Weights of a small GPT-style language model, trained from scratch on English Wikipedia.
Size: width 160, 5 heads of 32, MLP 768 GELU, 3.32M parameters.
Architecture: no position embeddings, biases, tied embeddings, ALiBi.
Training: a variant of Adam for these matrices, 4857 steps.
Each number is 128 + 32 x the weight over its row's rms, rounded and kept within 0 to 255. Layers, rows and columns count from 0. Numbers have three digits each. The size before them is the row's rms in percent of the matrix's.

# up: layer 4 MLP up, 768x160, rms 0.103, rows 91-270, columns 0-31
# down: layer 4 MLP down (transposed), 768x160, rms 0.0773, rows 91-270, columns 0-31
up91 096:112096181081060138112148131106084143179132119066117124152193125193150150136129165173117156142127
down91 094:193110077123119137129153160139125167121118137158167105182111108135101154152141143146120108093121
up92 110:115122128125100089108167128130119136139124140144159166161145160165134155086189134155127161108172
down92 117:179091112187116118151105169129084135148129174137128130175151192128117121114099052109108120149137
up93 105:152118120072133147132149137156119159141145119169097086103141097153145094080117148108113094195151
down93 103:169099123158116120094065099089137128117097118189134098133145127135099119091128169124070169171160
up94 094:119084183132072177113112065145044170111153138156179130120118153129095198133126136170132110159096
down94 082:143150099111139156186159107118137092155154121094142160123062138151146081163085182154091139154081
up95 107:107093134100129077103179191158109103089118148118097117216139119139101165116066165152125132172115
down95 098:119151101122110148151198141091093183141137126054171179114156108042151110161138118106144081148132
up96 104:137130179092145163185162079122064119133116129123155162134101151128125090099109142201126076149133
down96 102:095113085140181133164135157120109142165215125127117162089111124111191131125154136145157110117141
up97 076:089154124066135098098141131146118185181120116230158101123126092176162146158125163173119117161114
down97 075:147171094135130129158099138086120218123157110192139140168093085173156096090144115144112147117139
up98 077:134137175133175150161107142165132131129046106082154143143140114143129151122115137138089135138157
down98 074:108052089109209132152104180151148173113131094077123120147092164122167140150094184166122116144157
up99 105:130098120169107101149163100181090095069112131130162119100123067136176114103138182107097106111151
down99 107:098112197110123121043158145052133086105088134142137151160095155098134131152165101137069137135119
up100 103:127160162105082124146117102116141082116076126169107096098135069132143175180104127125117120170111
down100 115:128175023124127125096133142105130057097134123152067175180106173100100143106124112122104085145128
up101 118:104089196128102115160085106096089160135071150146129146087130125129078176154148172122130174192215
down101 117:121130101168119161112112146107167094127142117139113126064162159091103123127159156105167154124168
up102 105:117160129145115162159128092125121108120110165134113076064131083162114091154175096048108086115134
down102 105:212125179152100191131156096160162107113155168150102112129113085085157111176137172147149130113116
up103 102:118105132126126122176088109118124148116113149091199201147171120181096143118145137106108082155092
down103 094:158135114164176108095110112126131188144101140166151186144119081108097102110138077118096099135137
up104 104:093096122172118148115149101145178094152155159178152138162123157135119113161164126063100139141177
down104 101:143125139110101153095130077081140145156135142143116160113154121120098204108167155101105099089108
up105 108:098194179127115130151136082153116127172099121159117121156132123131112086150136118098125061143109
down105 114:115180119052159098144126085159098104118097099132092091110161115200152073152042125179088080112108
up106 070:122057118094112087131164115081116129114175093083172083125113136129122172095127152105101127155090
down106 074:101164136155097150193111137142055131127107112161167143178130138153128143132167117129122101088165
up107 107:140089162115122108117175107154101111081102134074092081137164079127140128217098188177117123198128
down107 097:145119156090120131043123115125166143123161137175102120111109076116196150141142124132094178116142
up108 116:113117178171035187098163131156126115098167121162142126113193156204115119097155155185163176147136
down108 125:091102202128097119117144113134092161054127132072093131157088123187157171090129130159120121108086
up109 090:077143110162092119158173120167142137136092194090174084109164117136072168134090109100106132131156
down109 092:156093080121129126082112167111138147159164099200134163089118156083124123139136124103122110105116
up110 111:112056123198188117101103141148039122142155118109119156172199111138138159150106159105162137124093
down110 103:176144107104101119126093173090196168094111101118150092110161099089098068127095217120117155166209
up111 096:119062183197146141112157067225093089095136180096134129124130108140094119182181122123164189177086
down111 084:172122121142141135128112095172149136094109143143116130106150124110139172132112149120131162189135
up112 091:123114136096159168117121096138144123116112134088165147130159147086091113090208155111175184184064
down112 065:169173146157107116138102121161121132120091131157141161117081134106106108144088174103156136109091
up113 101:088130119103062111136192120143058166126124137080111176144157132161161086131110118175107113145154
down113 090:197122095116114052082159187200103117095159094150126071131173095149169123139078187146120173141131
up114 108:149155132070092141147210091137095109085083140105079115130121119158124144158128190175093108115137
down114 103:079141184072103116131181144155109150158078141121143082142067147135138143147122203144117124129129
up115 087:087125110107121138097111102171146173065093153124109096118146180127180100125154174185141121127122
down115 086:082136071172100113177071142157161081076130113108131193148085115112139101100130158105178107217163
up116 112:101118197102091090159133155142159176069105185104144167141165160163107154064095098153184171147137
down116 118:131151096141111137141097121176135156160133141107102145139101129143112081057188120175096130121039
up117 105:101084191137181126175104093163123112152071165106135134138129097132135134118123158185147116137158
down117 117:113059154099143143152102132105133205103094078125154152136152042147126105132141141161082107114150
up118 109:065091131184063058146180043135144178146117131200165149172167165109074134103140144108122154137145
down118 107:152123118098127084168116085159158103144163071126093145143108127121103122120151185165120141116176
up119 113:114112198091111164129209154185126058084130141138127099136120159122131167123135147093109141148086
down119 109:100136128139183129080109143114131137100078101175142166151086153123144103170136127104139116133127
up120 089:116062181129174092113170049106134120109182116103146141165139133134103133107148108136107158101120
down120 082:103181107125100161096107137101116130120079172166116183083155072154126095134171075131139084151106
up121 109:122123093172147146152149163154139083150043150114173215105137138117094126150134133138109116153128
down121 110:181121158142159126161164160154064139135144100083158134133120112061124174160083163182147121091127
up122 101:151076084108110118153187080233128127101116167160108059116125143163164190141098163177122133159123
down122 090:152133146113146095126176093089102059122152112151109132127097092142131118156094129184146105152129
up123 098:034119159138165066140187108170085146113120190083151122172123105076134083215114153108112143107073
down123 096:110060162191125118135162189111119135122167186162168199084110131101150142087111068129121124122138
up124 111:101139170120126144145085085090124158143103154079120136118104083102120099175155150125125148155135
down124 116:095143124173148135121120117107097170137159131125146034104139148092172149147103098143093138108177
up125 112:091167135098112165119118141129148061136126135130164162154164127164102121125147167118097126138087
down125 107:127195115072157058054143123104156156137154105155125070139125150125077162082142087135134150164076
up126 086:091162159150107170134133116166110156207101180108118078092086113152164148171149158106133135169139
down126 086:177146124130032124180144160152112200110139094127094117152133110128088140127164092156082118140098
up127 096:132182136086126172183125180192146084084089148099127161154202130135113143163177148097175118114162
down127 091:137102132160085076128135107147153105185115176094083179173108078130155089118092185149125099074059
up128 080:127148140046101123100203140108143125116158151187141188106132115208109088113119093162165151189125
down128 081:108131113177174119136121143136065129116099106180111101137152173109160147127099183143182184050182
up129 077:144130138083078169105108167092145111182128098107124119074137114151101154110173167117120174125101
down129 084:076172056133076126192068131130109184110135110160135150127150120162151142114112085178080087142157
up130 109:118116145141102107113184134121118124110164190134119151137094154108043130106138136139169130153166
down130 110:152133124125071138136166122080155198153137138140112101166154193096169146112092092160109184133150
up131 087:118109133115095102162140150184130151172041167111091202074094130160120164059167149082098143117124
down131 084:121205121173084086123137097114156144161089181140168162145066137123117142108140152141099129089115
up132 114:102112140148122109149123039151130184099131074192092120118144110104065173140125110135174127176127
down132 112:166094127079136117118111075052149143143117088110144111136106142079114141073122161127198112147148
up133 103:142133133109142112171132113142135097073054123059106145105203099118122136079137178105085132130094
down133 105:123114137095120084212091165163136111145123136093077169185135178150110158112110167105136084169119
up134 107:110111140133089138180134075099144143189124094089095162156108157123126187134131169142107148119116
down134 113:149092081124138142120157116179075117129129143160164174133104098073103140135100120119088147107148
up135 094:098049103149130174185110099129155132111138203115120133150141142123115183108111136142156128148171
down135 090:120123136132127170083096163116152151109197167153123133122170127134106113162107054169098155149106
up136 113:053143143146119149184124119175076122100139132121135080164128109156170118131108113104091142086119
down136 119:093148140098174126146089127125135068129115122143153114149135135142154148129142114139125180124176
up137 111:118159121140134185203130088116138102150103151118155105150115128142130124194173122043089201150142
down137 109:152132151098152095120127088114132117137106184170078161091162118061150149144144151046096121127121
up138 116:103161171053071155125171124107160123086098171153081138134165119162144081134066153159161102165098
down138 113:129133146130130142051098192144135060135125159093174091114156110147158115114144102105138120133156
up139 076:154086199138132170118156112131155081123112143190108128186100093139069145156116101107146136115077
down139 080:136160097096129107107083126054136133091126145122095131050145194119199117126169118133101088174127
up140 069:127109160146110133111136129150139154135105145155127156150117165168190159073113090150076154124111
down140 073:145173171168144109170082141121074108081168145134151140120108110181130146137107134171132137150128
up141 109:119122102181104123202162121168096077114130108175170149162175145111118117092127134081084125190045
down141 102:097158139204123094135133089135156111174104103138155129114191175153204121139099147157113099115146
up142 116:085104204170087175155196134120122134082162146117139086142154093121132099138161094109110110120135
down142 119:177073165086180133069150170078150153162118140140131108157100128131192110080113140095128135113110
up143 096:105100159113147169169182132106163128130065139133141143126118113139102098095181121145087073139123
down143 089:119125102129135139112085171080165158118094163135145114128136063077133252137117151061132138114063
up144 110:140098155181078113155157145190104065172043149147131079128156125154130117126155167189096124102161
down144 110:201133133128140178068191069115090079139094089137146123110104110127162113132114126078116139101120
up145 113:133166091062133114178167127164154112124044143176192111103113109192101186128120117126080183173150
down145 114:163152121108085157110127149078075102171153159103121166110124096094145140128147105088117167114123
up146 070:088073110157128113129160120094156176139132122116192128140108139165106166123142204135137132130092
down146 077:109128022112148048062128115083080121142139082136113156109104193093087109152120044111127141152103
up147 106:149084153177117113159159127182138082097146121128139137163124100128090114170098178116099176101173
down147 107:061076106198064109111094109154185138103167062118097098155141125113127108128182134160121156088070
up148 082:100115141156167160135169102144090116103115120090208114186130127133159170147161130129084103094106
down148 081:198156129145152097128180163112073079094126112172185163156084176217172161118085141162132138153106
up149 115:134056115154146148168131072179144125071055123135141142111173115106130174135129155093121155162135
down149 114:124159055151175093159125139134140130136112143142080163148073105110165122111107127093169118113112
up150 103:078137181116135131145206113125069123139083164119150090085126075113153173106165160092090113123187
down150 105:115177134114130158145099142125134097138160082110056133104137117150088168061134141138085138095149
up151 105:141065135106105100145116103136155137136130135154159139167124137156093134087141126150107173101209
down151 094:195127090167109148087130137128142148117177124166117148133088083179179147133151130062134080142130
up152 102:113123106133123145168153104094121105134085135164180119092105148127102171093140154077125132159166
down152 101:077168138067111136115137139179147067143143182151132115088087105109071114121129107068175113130095
up153 093:131083124119135139173112103120085091117088185058149076116127124106162159135153132147067152152149
down153 087:076163174118149142110141152109099140164164159132123179157092093118057107126144119178162217102164
up154 108:115124100186088192106174104147148143095055155126144120158181085159087114131156132133193187148139
down154 110:155176118117123164073103138150197124065200142165120156103088112130072157096175100100082171142110
up155 066:158106103112141112142172128150138113144105133108180114094091172147119137102171156191094180160190
down155 069:149186124176105119109093121151066143125116164125138156147131165156102144163077162143122058133090
up156 066:104169124111121047101131154111139138103093122161150126153145122118203166127158067162152181119143
down156 068:090178182144114123112081176138168124139103126132190068168131128102128103106122132140108156084104
up157 103:148065200135104190148140087157134207083112099175099140086126068111127161152193167098139095165149
down157 102:208152160142196072112126152106125126138197111152079109125134127134117149159186087135120191118159
up158 075:140112142127112177096140141139135165139107166159170177194141137131087131112140138179113099130147
down158 079:088169098089146088233125148092129184151128086203100131137142097152166122153106118202092129135110
up159 112:045131128145121124119175124097141107146177155133122112111143077197114105138183110119196147179070
down159 116:093130137116144157167057134104180121123156116179100111102130129132174129149108108158139102148081
up160 109:088115091135112086158129097183079145109116128088104117119181099135118142151102133097123136108105
down160 120:091096089074179114102098144093099105108211134159136206052139168132142104116103161144142157137099
up161 119:109120138159118093161127089209155156175109171127126142141191106135136119128154089118145149194151
down161 124:168107191151151139145146141075154128116126097164099126136116165075149130128137081050163155209130
up162 097:142068107180111100170161129154148122080096163169128086138148135141115179070133137147133122122181
down162 100:148158151091115090183073134050076106107088057174129142128079177136132096134167095090172117143152
up163 119:056128089162142124123139139122144093139118179148142140150127157175132056201155159109121190103096
down163 127:097105142156130054178146137114145061184124131085168116151147143088138188112159168101197122086100
up164 070:084109130106137142136152130114112119101184151115166116079145099156095154149134119070130098162072
down164 075:098161108100167158114102168116089163166036081119149112192137162136112110162129150090139104122087
up165 083:111137158184104109113173078115114136091131107127102159156156167099116179122158168109112139123145
down165 082:098143148120114163134085112142127086144102110182121160146121188120121149094150099173158101076148
up166 099:093100123142145097101143130106167110121113089189136123157149074128089134126108132137153078153133
down166 098:123133143137133111136179115160096140079092089162126133104124103132085094151103125176117130151168
up167 101:102082148169098121184150070146155131074116134108128128148142126149081153162152123140113186130093
down167 101:129101109122090152118105154133112147167111162128128069087122126115120151094156121170164140154086
up168 104:072074162184162114166164094146139151082128108128101088133129043090109149097131172080103114176165
down168 101:112019079150129123171142107145120118200124141151113129151112145091095132119161117144148162120146
up169 100:123101119140086181146202114137119168122104125107130185074149088161112132168123188176160093136116
down169 103:166138084157133098110079171150097085149148161127133096153125119112143170174140157088151103137100
up170 113:133120168132154155141155148174184040118100123140096163112127147147181117156083166152139175111169
down170 114:217163113166132114138139113136153113130164152118127174099160145165131151096144156095112142120094
up171 066:120104142132117051176099145141164177140091151115104134130150123160193117128085129102248150110187
down171 081:113118105140115108135126123108090138135090139139131128169125123186090141124093150196171119082114
up172 104:075117166146127141106180077160134113133159151081185126176149150119164122110194104116081147151156
down172 109:105060099112186140077087116101112154144101137113078132172152144073173124114165130107124132143166
up173 113:076118108125088148132120061092120130109083166146206087155132085148102122141153128098139142122145
down173 101:145136148107155138117128204119072169123140017124128084137127128129129136122150123131143122106097
up174 092:102124118165077118123209172142097089179119184072127115147129125118190119139174108098128131101092
down174 087:072124044104139124168118135092089194118137136161129095098129111068067131096129184134146131127171
up175 099:120095145124175169152162124195147052115037183048127144095177076122157173142113137097182129064134
down175 101:141095081075121136127120115116099183120123159116109065122182125135120153141169097148119162074168
up176 116:108196106099113116125144154103122139126046140162193113094148141112141094116093177118180106197151
down176 148:114094116119114118126218154125109102108065159127160103112101137082154133167147149129141125124124
up177 097:106177145177163147170144128193120173075110184097123156123123096132131127119139125106072196123109
down177 089:122136180122138127078146166142172119228167129175134133089149115103082116165149119119088130100107
up178 094:142093115155123136114169087154097153087141108150174162169167103142137167116158130160087135158121
down178 088:079128164144134123090118122148156111139137112118075083154132115112083107056071151172092116134160
up179 108:097164158167069137151157113143112148073128106145135139138159089158146160101160174121157138164141
down179 122:159131105077143141144145113153174116146117093098144134085100145121108181140126174082042171141105
up180 067:098140134061113068174109113137115174122123082093160068143177084106136088138125118121170143177167
down180 071:104156166152147132161106190193112139133123083133139164161141145157133157142107152123065106079113
up181 105:082162137170165078134157096173122060095133178097114111118157116117151106149143149101090184102124
down181 101:068159169071121215112114140066111149114118095114072048149132095081078124170125150131134144133128
up182 092:104169141078085149125107136190139137121130154040102171136134135142116176118116130127082130113113
down182 092:188116131094102169134176135116174075125146099093150114132109157130085094083135090156161133156085
up183 104:083127197109146105099184154137111120129131148081194109148142087126115116129188144122109107190114
down183 106:093109195157140177106131046125141110136160131150157159153168152133123170139154135123110124123103
up184 113:098130128143101076135118145104089075191059135094130171117120098120092127113130145170095109128110
down184 112:145138160121184125100092120094151145112063141080113125153110132126089030145108139099174061100130
up185 079:121128157082167116142107117183039174141138149051155166166189132119107168117121155142084140116151
down185 086:130192166107174103108129104167128137152127109110093126101085137216105100106125079111044134095162
up186 085:114098126167154114119137101171124164107140072190098133119143123139172102197120110120135111086149
down186 084:117149206102166157130129127115149097124120170087112136163135116070112145120125094130109150166149
up187 112:140137146118093134174175094157138133076084097134135202075155063118074183114135172156088121114168
down187 111:136148073097142170198127112080160085125109050093097074142101140187160170125112124140099107146161
up188 097:108178158179095183154113117117107151128126111118117156160127163098122169071091217165130099147088
down188 090:100105088061097117089109136190120120101187196087051107087129156122162060170074120151104138146147
up189 081:134124107143053127119105120139140141133108113145148150220156113105116067107231089155134161135143
down189 082:131098111158149100165091193130110106156127087079148183170153071115107112084105101119166093146191
up190 103:113092177137091186177126138121075146125094114142107091117098134161151094136156151152154150155143
down190 085:171114113058130131112122168103170166189138108156149133145071103177120165119130201112102134085155
up191 090:120079146085142095191152119156106113117146136118159191158196100111093093118154186148105117104120
down191 078:134158123159124111111064130153147120163083098143184119115126144092123064126124092111094068124139
up192 102:129151110187126166158116089210063172156070092195114161151207116093075114066115117203155139158126
down192 103:112091108109215058181150107107152154142141132061184127140113130102120118139136108165106122144123
up193 095:131086163134096166206115172138088075154124097087115167126088071136111163146165156099125159140124
down193 094:146106103151121148101155140077141153162044127093154123142059096128141194142118116082114101110149
up194 097:087173135171119089116117116129059167083120154156167158138196106131054131139157170102128130159183
down194 100:125155148084089118117130139148162129178185108128172111157113147153119099115125196165102157177146
up195 102:098146137180179098166096099138133183130121169202176201127122120123168131188130142094120103129137
down195 098:136111149129213102120168143159155129120132140153154158075093095140110089194145170176145144094107
up196 114:115151142088138072141165139180153095111108117189103128075170145145072164182175172136093178100116
down196 115:110113132167168111128156150166098096192146134187170078098146132144133074095114138120084110097084
up197 117:132077127191132062103120066130145153150173122107168087129133133146120130169131197112115120122161
down197 120:150065146164102113167153149063138091111109125183098118102150177104159132071114098167114093114127
up198 106:077160122134147095144137140177093093088122127154184100130129074170150126100127167182114183124136
down198 104:103132138119116154153123099111171068161185121092127132078150106098141102114167149131126098100144
up199 077:120138105142154161141185095137183142077107133159124211135112146152123129152121113153079103154082
down199 073:144186117136128086060079163171124151102096088103155175166132136164102107138067134153088101155086
up200 083:112095124082094166110142150122140176066102144166165158119181115114124164114162099175119132124084
down200 079:130120055127126089160112177106143184094117085105111184070137166131130114132154112101116056131116
up201 108:151097168134099183124145129148122089181075112100126212123146114153100101079118192178083143132147
down201 106:090077116107138131082142137177146125141082187142131152120125107086115058210168142126091131162213
up202 066:149080148155120103141158103168140103141116117149123120154136167129159077178175122079146158170131
down202 067:159092061193117114148127119124148163125097111061169104127117111138141136120118115140118141054061
up203 104:104112185162071080124128153146070069150164176147129119120139114124102162123166128112177163180150
down203 086:122116135134087081092111168089090114164172204181130142113079129092144160149105052093156127119143
up204 098:083132129146095099114192101153089134120125152090125101115128125136118121111196120130176170109100
down204 091:095132183167108102199134138107115134114112131135127152164124142109152133152140100143182136122115
up205 102:117093188120129137150152114088121104146154155142113140115168096163080083176157131117132119124178
down205 104:142190164125130095159129080078163149122145109150172091189131096095076080122118112149075146161110
up206 082:079128156156119081130145110132143135167146161181101121111223111162068118130069098090190103112115
down206 087:127124151153117089117160135161109114141181124126121124187101154125110107143216122191158147094040
up207 087:105158154136108092122125109136135088090137196145123141146156111215101095128157163134116182101095
down207 082:211099122125122089101089095096114167124131110123122170077157126076112122182135124111144127171142
up208 106:074088158101148164140136117112188179150141100135147196175091101186117137113171170169153143101165
down208 105:135055127174187139082111095103136121122080113139119138169080176155166151145168129123165145127194
up209 099:077145110112127175158111130115101122172096157121098159088176066123153079068115156139119173125089
down209 098:157160162137192089137108115076125085170116145118125153127113129114153131080142067144136102121128
up210 108:122152151127091190155161105132089133110128142146101154122128101205096155126168137130173089215168
down210 120:074155107111129111142130126056086151091125061105126135119149182162158099115113106078166148078138
up211 098:107135177196117150171196126115111103051144180153183146121158071127124109115145157124190100139121
down211 103:128090145149138144114122086134147100137162150129085116186063110133186177127121139182130125133120
up212 102:129138113121093142102172112153114210104107203168159112112168072131112118160157116140130135135169
down212 096:176105133098131075130136167121174096129138068106070081162115133123127160137167115101158122136163
up213 098:115184126118092113166083144134102141128058165125132143126120147149090172128108153114103111180161
down213 100:089097085036118171156168159108140113110120023161157147101124103134128150168131127118206095132112
up214 103:105115120079148138113149096148083132137134093159125131117140156124104074097136134156139172095109
down214 100:201083110123183129065112171183157139175128151085094070032104126090166139184115148109108158190162
up215 089:135108139090126117159107099142189130154098134165065195139138098136100118138139110130122179115149
down215 103:153120133155081158138121144132101129160112154134136182134106133089101161121157147122196080092133
up216 104:078103181104106148143136145164115152132158158135161109153105074146124093157170110116152121104075
down216 102:131097109127115161097154176101102125113097091114127141104135161130163197107125121101170137126168
up217 061:139100103119143024119096055130172134054142173090132133109141055129130120167175128128154121091136
down217 069:091150119138111093094091116118106129109112105124161141177105159155110153150127106180128125175150
up218 081:151138126104113109186161112185145133161165177126193117130094103122087151181086144128145113118175
down218 080:160154096144152095124120101139102083134084115125107164116101144177051118100102106120153121112142
up219 102:097106150136090157129098080165100167091072117159122202158189126106111114165144125138154188246084
down219 130:106109090104191101189142102097149122090161172170113134194141139109102171162145098146169147125108
up220 113:137113112095083123187090045093111148166111171123191137133142135103127104135174110104160114104081
down220 105:068175167111136123117077133068162114150114077099153111099079146119144106093118171122172140143173
up221 069:105162116127092176132103175135125167138122098145134139083161145115133090092144113136171109141098
down221 075:105113111181140149206126173131133143098097099094189122144147116118094137121111132161113092121108
up222 087:139087135155136143183098112074110068176133107096189148100080141124096160170144124165148152157103
down222 089:186103112029121125092144167140100109094072142157070118156138218147176124099129175087145098131142
up223 109:148122140152127201172153161153061119133106135105128172182102124150161102056183127139073183173134
down223 110:108123148111116116137142127139146174135103175135130107143147131129090254135160147119149132129173
up224 108:099160148136111059186182140140088101108100147131222192134139127143077072100152151120109123123144
down224 105:098126148104090192147101167102106101092110137232117122096126124180064078147150128129111148112066
up225 085:116157132115099129181122188142138129157025103105083181103121115140121098125091106160161155154171
down225 081:099056190112149156145079083136120118080175071099104138144154141160117105142141134177153131136107
up226 089:121121132141134157243150102131108127136116125168099115143111093119047117107116165152118121126112
down226 085:112142111110117150119120157132138080098122104049158097158130107102139096111108114100169157114191
up227 105:115169144148128132124183148112114128130117114134116116134076108152198071168111118096117106163108
down227 106:180152100179126145142083111177120105123158142089105187141120061165152077123085106128149140167171
up228 110:094110164108120138088136124109123130185081142191126116122107109192071144119129167122172116124125
down228 106:124078112144142134130105104088125131124144105132161134121187165129122185123152171113170126131154
up229 105:110083124070135155129123147156124187124147109084163131152174115145052091198169119129115186135184
down229 100:119148071119099131193161128178095110114129183161105123084087079080165105121122110135121108163105
up230 098:083179190073042129138158125118182165209106190091144117132130086152128113098145104108128115107170
down230 093:131145054114147136096110109114078177166099131172144161105130064123192146127116119108167171104089
up231 110:100133169113162114121118129163184126120141139118159148161076151115153096106152127160160124166160
down231 128:124120120096158140124122084073173171165121061166164104092130142086108116205151115161105144143138
up232 098:150103172124176134172106156157065131083152113118097126143111106146101084136142172113101170158071
down232 097:133079076161191067174173122154124122117107115167105137068100156127128136092096039148140136048177
up233 100:068184092130070175082151164118132115134085181103135129142131133165118118148150153155132133168144
down233 104:166128154108098124069091124156154158091137115100128091126108165078097117095128182161108131142140
up234 083:123121117173105188148157140138144098137131133152093144120115115114161133151112115114151161102132
down234 077:094142093102145164122116129103121129097093139119151215120140140161119135150132112160107134117114
up235 098:089105134142150115150118131163144129057158161110140083138035122133164166163163145121077152172134
down235 096:128131119125105132133093151133175055084130189137164135113165134123127134152137186166013098110105
up236 105:118122146114151190107156119146172074163134105116172185190113132137167128133124179152120131189113
down236 106:108158114090170085134061174141061143118121112153178082139169121127151126121095148126047137152110
up237 099:127096134090120162149129175148155138152134190113123115111171120126120173107132175138155169180114
down237 091:122147143144145149129165081111145238211124144124129079108111163092170124141126134155146093086127
up238 114:094128172130149150123132055171173098139111132122080139121130137118124150147136117105105094159140
down238 127:138101194119120123210135168150122114148095119110162169110160118119090136170158129136081157155130
up239 110:143114160158106121161142133155156178142094107167091131133190110132092098153184115113162143122129
down239 113:205108160149165084165112152146139101147110083182162145093165140167110116105089093161072125082146
up240 104:139155116115053092176140115172160094086188133070150155170152121136071142133149121135160164221147
down240 103:093086113106079115064090167155177152065130132128164175131102110123128146133155086117123101122103
up241 105:104094110130127172134146120112072153203166196126118124211120136121105083154152123136146112148119
down241 110:084102076114088184152115133063147145149114132137110156110125091093172071119163115090137109171165
up242 105:120137148146170122139105126161141142134075127142157168145119149105151120122082121128120075178174
down242 109:116128134149158120148109121183080143214115180118146095157080097084145149108145062194143169106100
up243 098:148087174149177049122214108134155143030107157093140162080144120096086154111157127168089115125119
down243 091:115094156144150083083132113092087165116115147138118154135147049140129127108177170132121118092136
up244 102:143125232159082086147164086124168169173149107122166153151107160142127139094100146178165105177144
down244 101:136142094112107110142112124081108150106165107077170191096107159108121153110145123205105049111140
up245 103:072136155144140102126099098135117076140113099088129117182147132142154163086138122038124198134135
down245 104:172131136110169143099182171119132121209145110138152183116152120177146081100105112107138117097118
up246 107:112130164120122154110157149148110084104167127124090139079115158153140159125138186123102158168114
down246 115:133175077152139100109110117109135074142195111097120165142149104173135102102213133127114159081114
up247 099:078091104181098121114157087184181139157140129201121093153143067169130131167116098113102174156095
down247 103:191120092147126127113150096157119184089142159131118120165161090097165096139104142100126130092131
up248 094:121122122166153117088157119120223153051057142131155088158159084158168135131187174139160123147141
down248 089:102163107146154102161096170090121151194163062171117082133090106089077130103071135133080123101141
up249 106:093146139145162139139084097106149148159134137167157190100152115144153138133124110107113108184117
down249 096:198186144128156164150143104107101094117116096141099137116155150086197172132176095126103108125149
up250 100:121125146079081102159121166090169110140030124143168204108158069115135084154141148188121150134152
down250 099:204113120127143072144100183111091130127191103142116073160167084093105112059102150143095193102127
up251 121:110172143133158145173163112149122132099058154179110101110195055119107136144124128172175173159110
down251 122:109132004101148126130131092130117120123131114113144198132138090167120156119135083179137112135149
up252 101:137075110174025126086172101108200149144116142108159178133134172190102150206150096086096153087099
down252 101:185125131107161102147144162167101114185128129106110106102059140083085132129118175191144062200154
up253 110:130152134083155117097130094137169117143115109120114054126107081144137162119090149068114077094138
down253 101:064178094146097124120081109093146163140112132116105178084142110152122125128122160154138146116164
up254 105:082166110135108181191138109150055150112142120161138123140175091135139142178144109114099078157097
down254 112:084186113136086108174108141146118042147073099171142131084143186154081117131145064190136155124169
up255 101:063064173122141116138155087144091174130115102145139118123161148127098161108223132156148131144149
down255 099:038156116153177099103101149093112170171135189152140084147110192129109095120170184105192150095084
up256 109:103109142086154160129154137193145110130067121114112136131150095115169149068180146163067131141151
down256 107:021167130175072147145153159104128123146116159136114135129159075129138106125114129050152096094113
up257 101:097152138171141158129146087135123105095122151142113185077130078150153131144160094101122112128083
down257 096:179106139150159151148148167065134110103175102116228151169139153144109112114144098091113118187154
up258 081:109115097149137090122155105107137105123118158178168125092114071156107137065114168121124138109081
down258 086:114133087150102098099156110157134151129142118109154170148099098083082129150103145113140143049134
up259 113:095065159130163153129155085114126107082067153110136127104168084135123115134120123105121073121070
down259 106:107142128128155113096142150132116108112122051191089122129111119088166126113132169096124139154097
up260 109:102128166116104132130148113147093141118149167113135122180203133127134132167135119137126099148167
down260 113:124129119144132179126114177091165151150154190104169109158078095097177126152154090160125140114114
up261 109:093092145107135114129123142127124131124102136163164170095147104138104174184166100132147149174166
down261 109:152135113171113164088117102089120107121079080229133125111145097196149195094194171088151083132168
up262 098:101129166156150131162207110132165187175109163107186157158114131112168144178133168092158100153186
down262 107:148094111151130141099082105143123148113183148145154094123090149145100160091127168140091146106099
up263 106:104155194165135108118157116164134071058095111155146110110145128125123181102118113120127180176107
down263 122:175142154103113108125108115164151176076194101128111136123109108118077185126141145180142109132140
up264 101:085134120147139123160159094195160153083123170159152086093083127140123154163142206088128193107122
down264 102:136110123139138120091096166134180097097175114122114160201070136109129102137124135106113123125093
up265 085:114148109192078126088102143109062140109176131164177102115112178134141124104132126108148163172138
down265 084:150087112084108139161126126162132135114096082158135147184141118106130097097167202137082109151141
up266 113:121173125117079165079180167117113133114113178079119185087129073132100126119127164111104122140162
down266 121:052135167165152166134130131044146160170138059118144165112110131152161130133153125092078147121097
up267 077:068103091104147094110144129095144137166186157169158105140096105224081099120128147169154159192125
down267 077:140124137146162099190109127061088167047128114134140160085164091089156124164098116176083074080165
up268 121:105160151122122156139137143126169114072060138057167199186154050145194154109095136094137146117102
down268 132:103054140168143122115129171126130083163128146129143107154113124144167198191109126114145113125132
up269 102:100080125121134092180153091143145078095123170061152097187153067098152152154138091172136165090133
down269 105:094163132113104125105193116160137114101062116168097157172110157134129098128086141090130143154092
up270 104:111153178187122217126111141155168107146134166143130164182149132127110122145093168138168111122134
down270 106:170161106169170122155137104190096085120109049056122125106188161115096093117093086091140101144082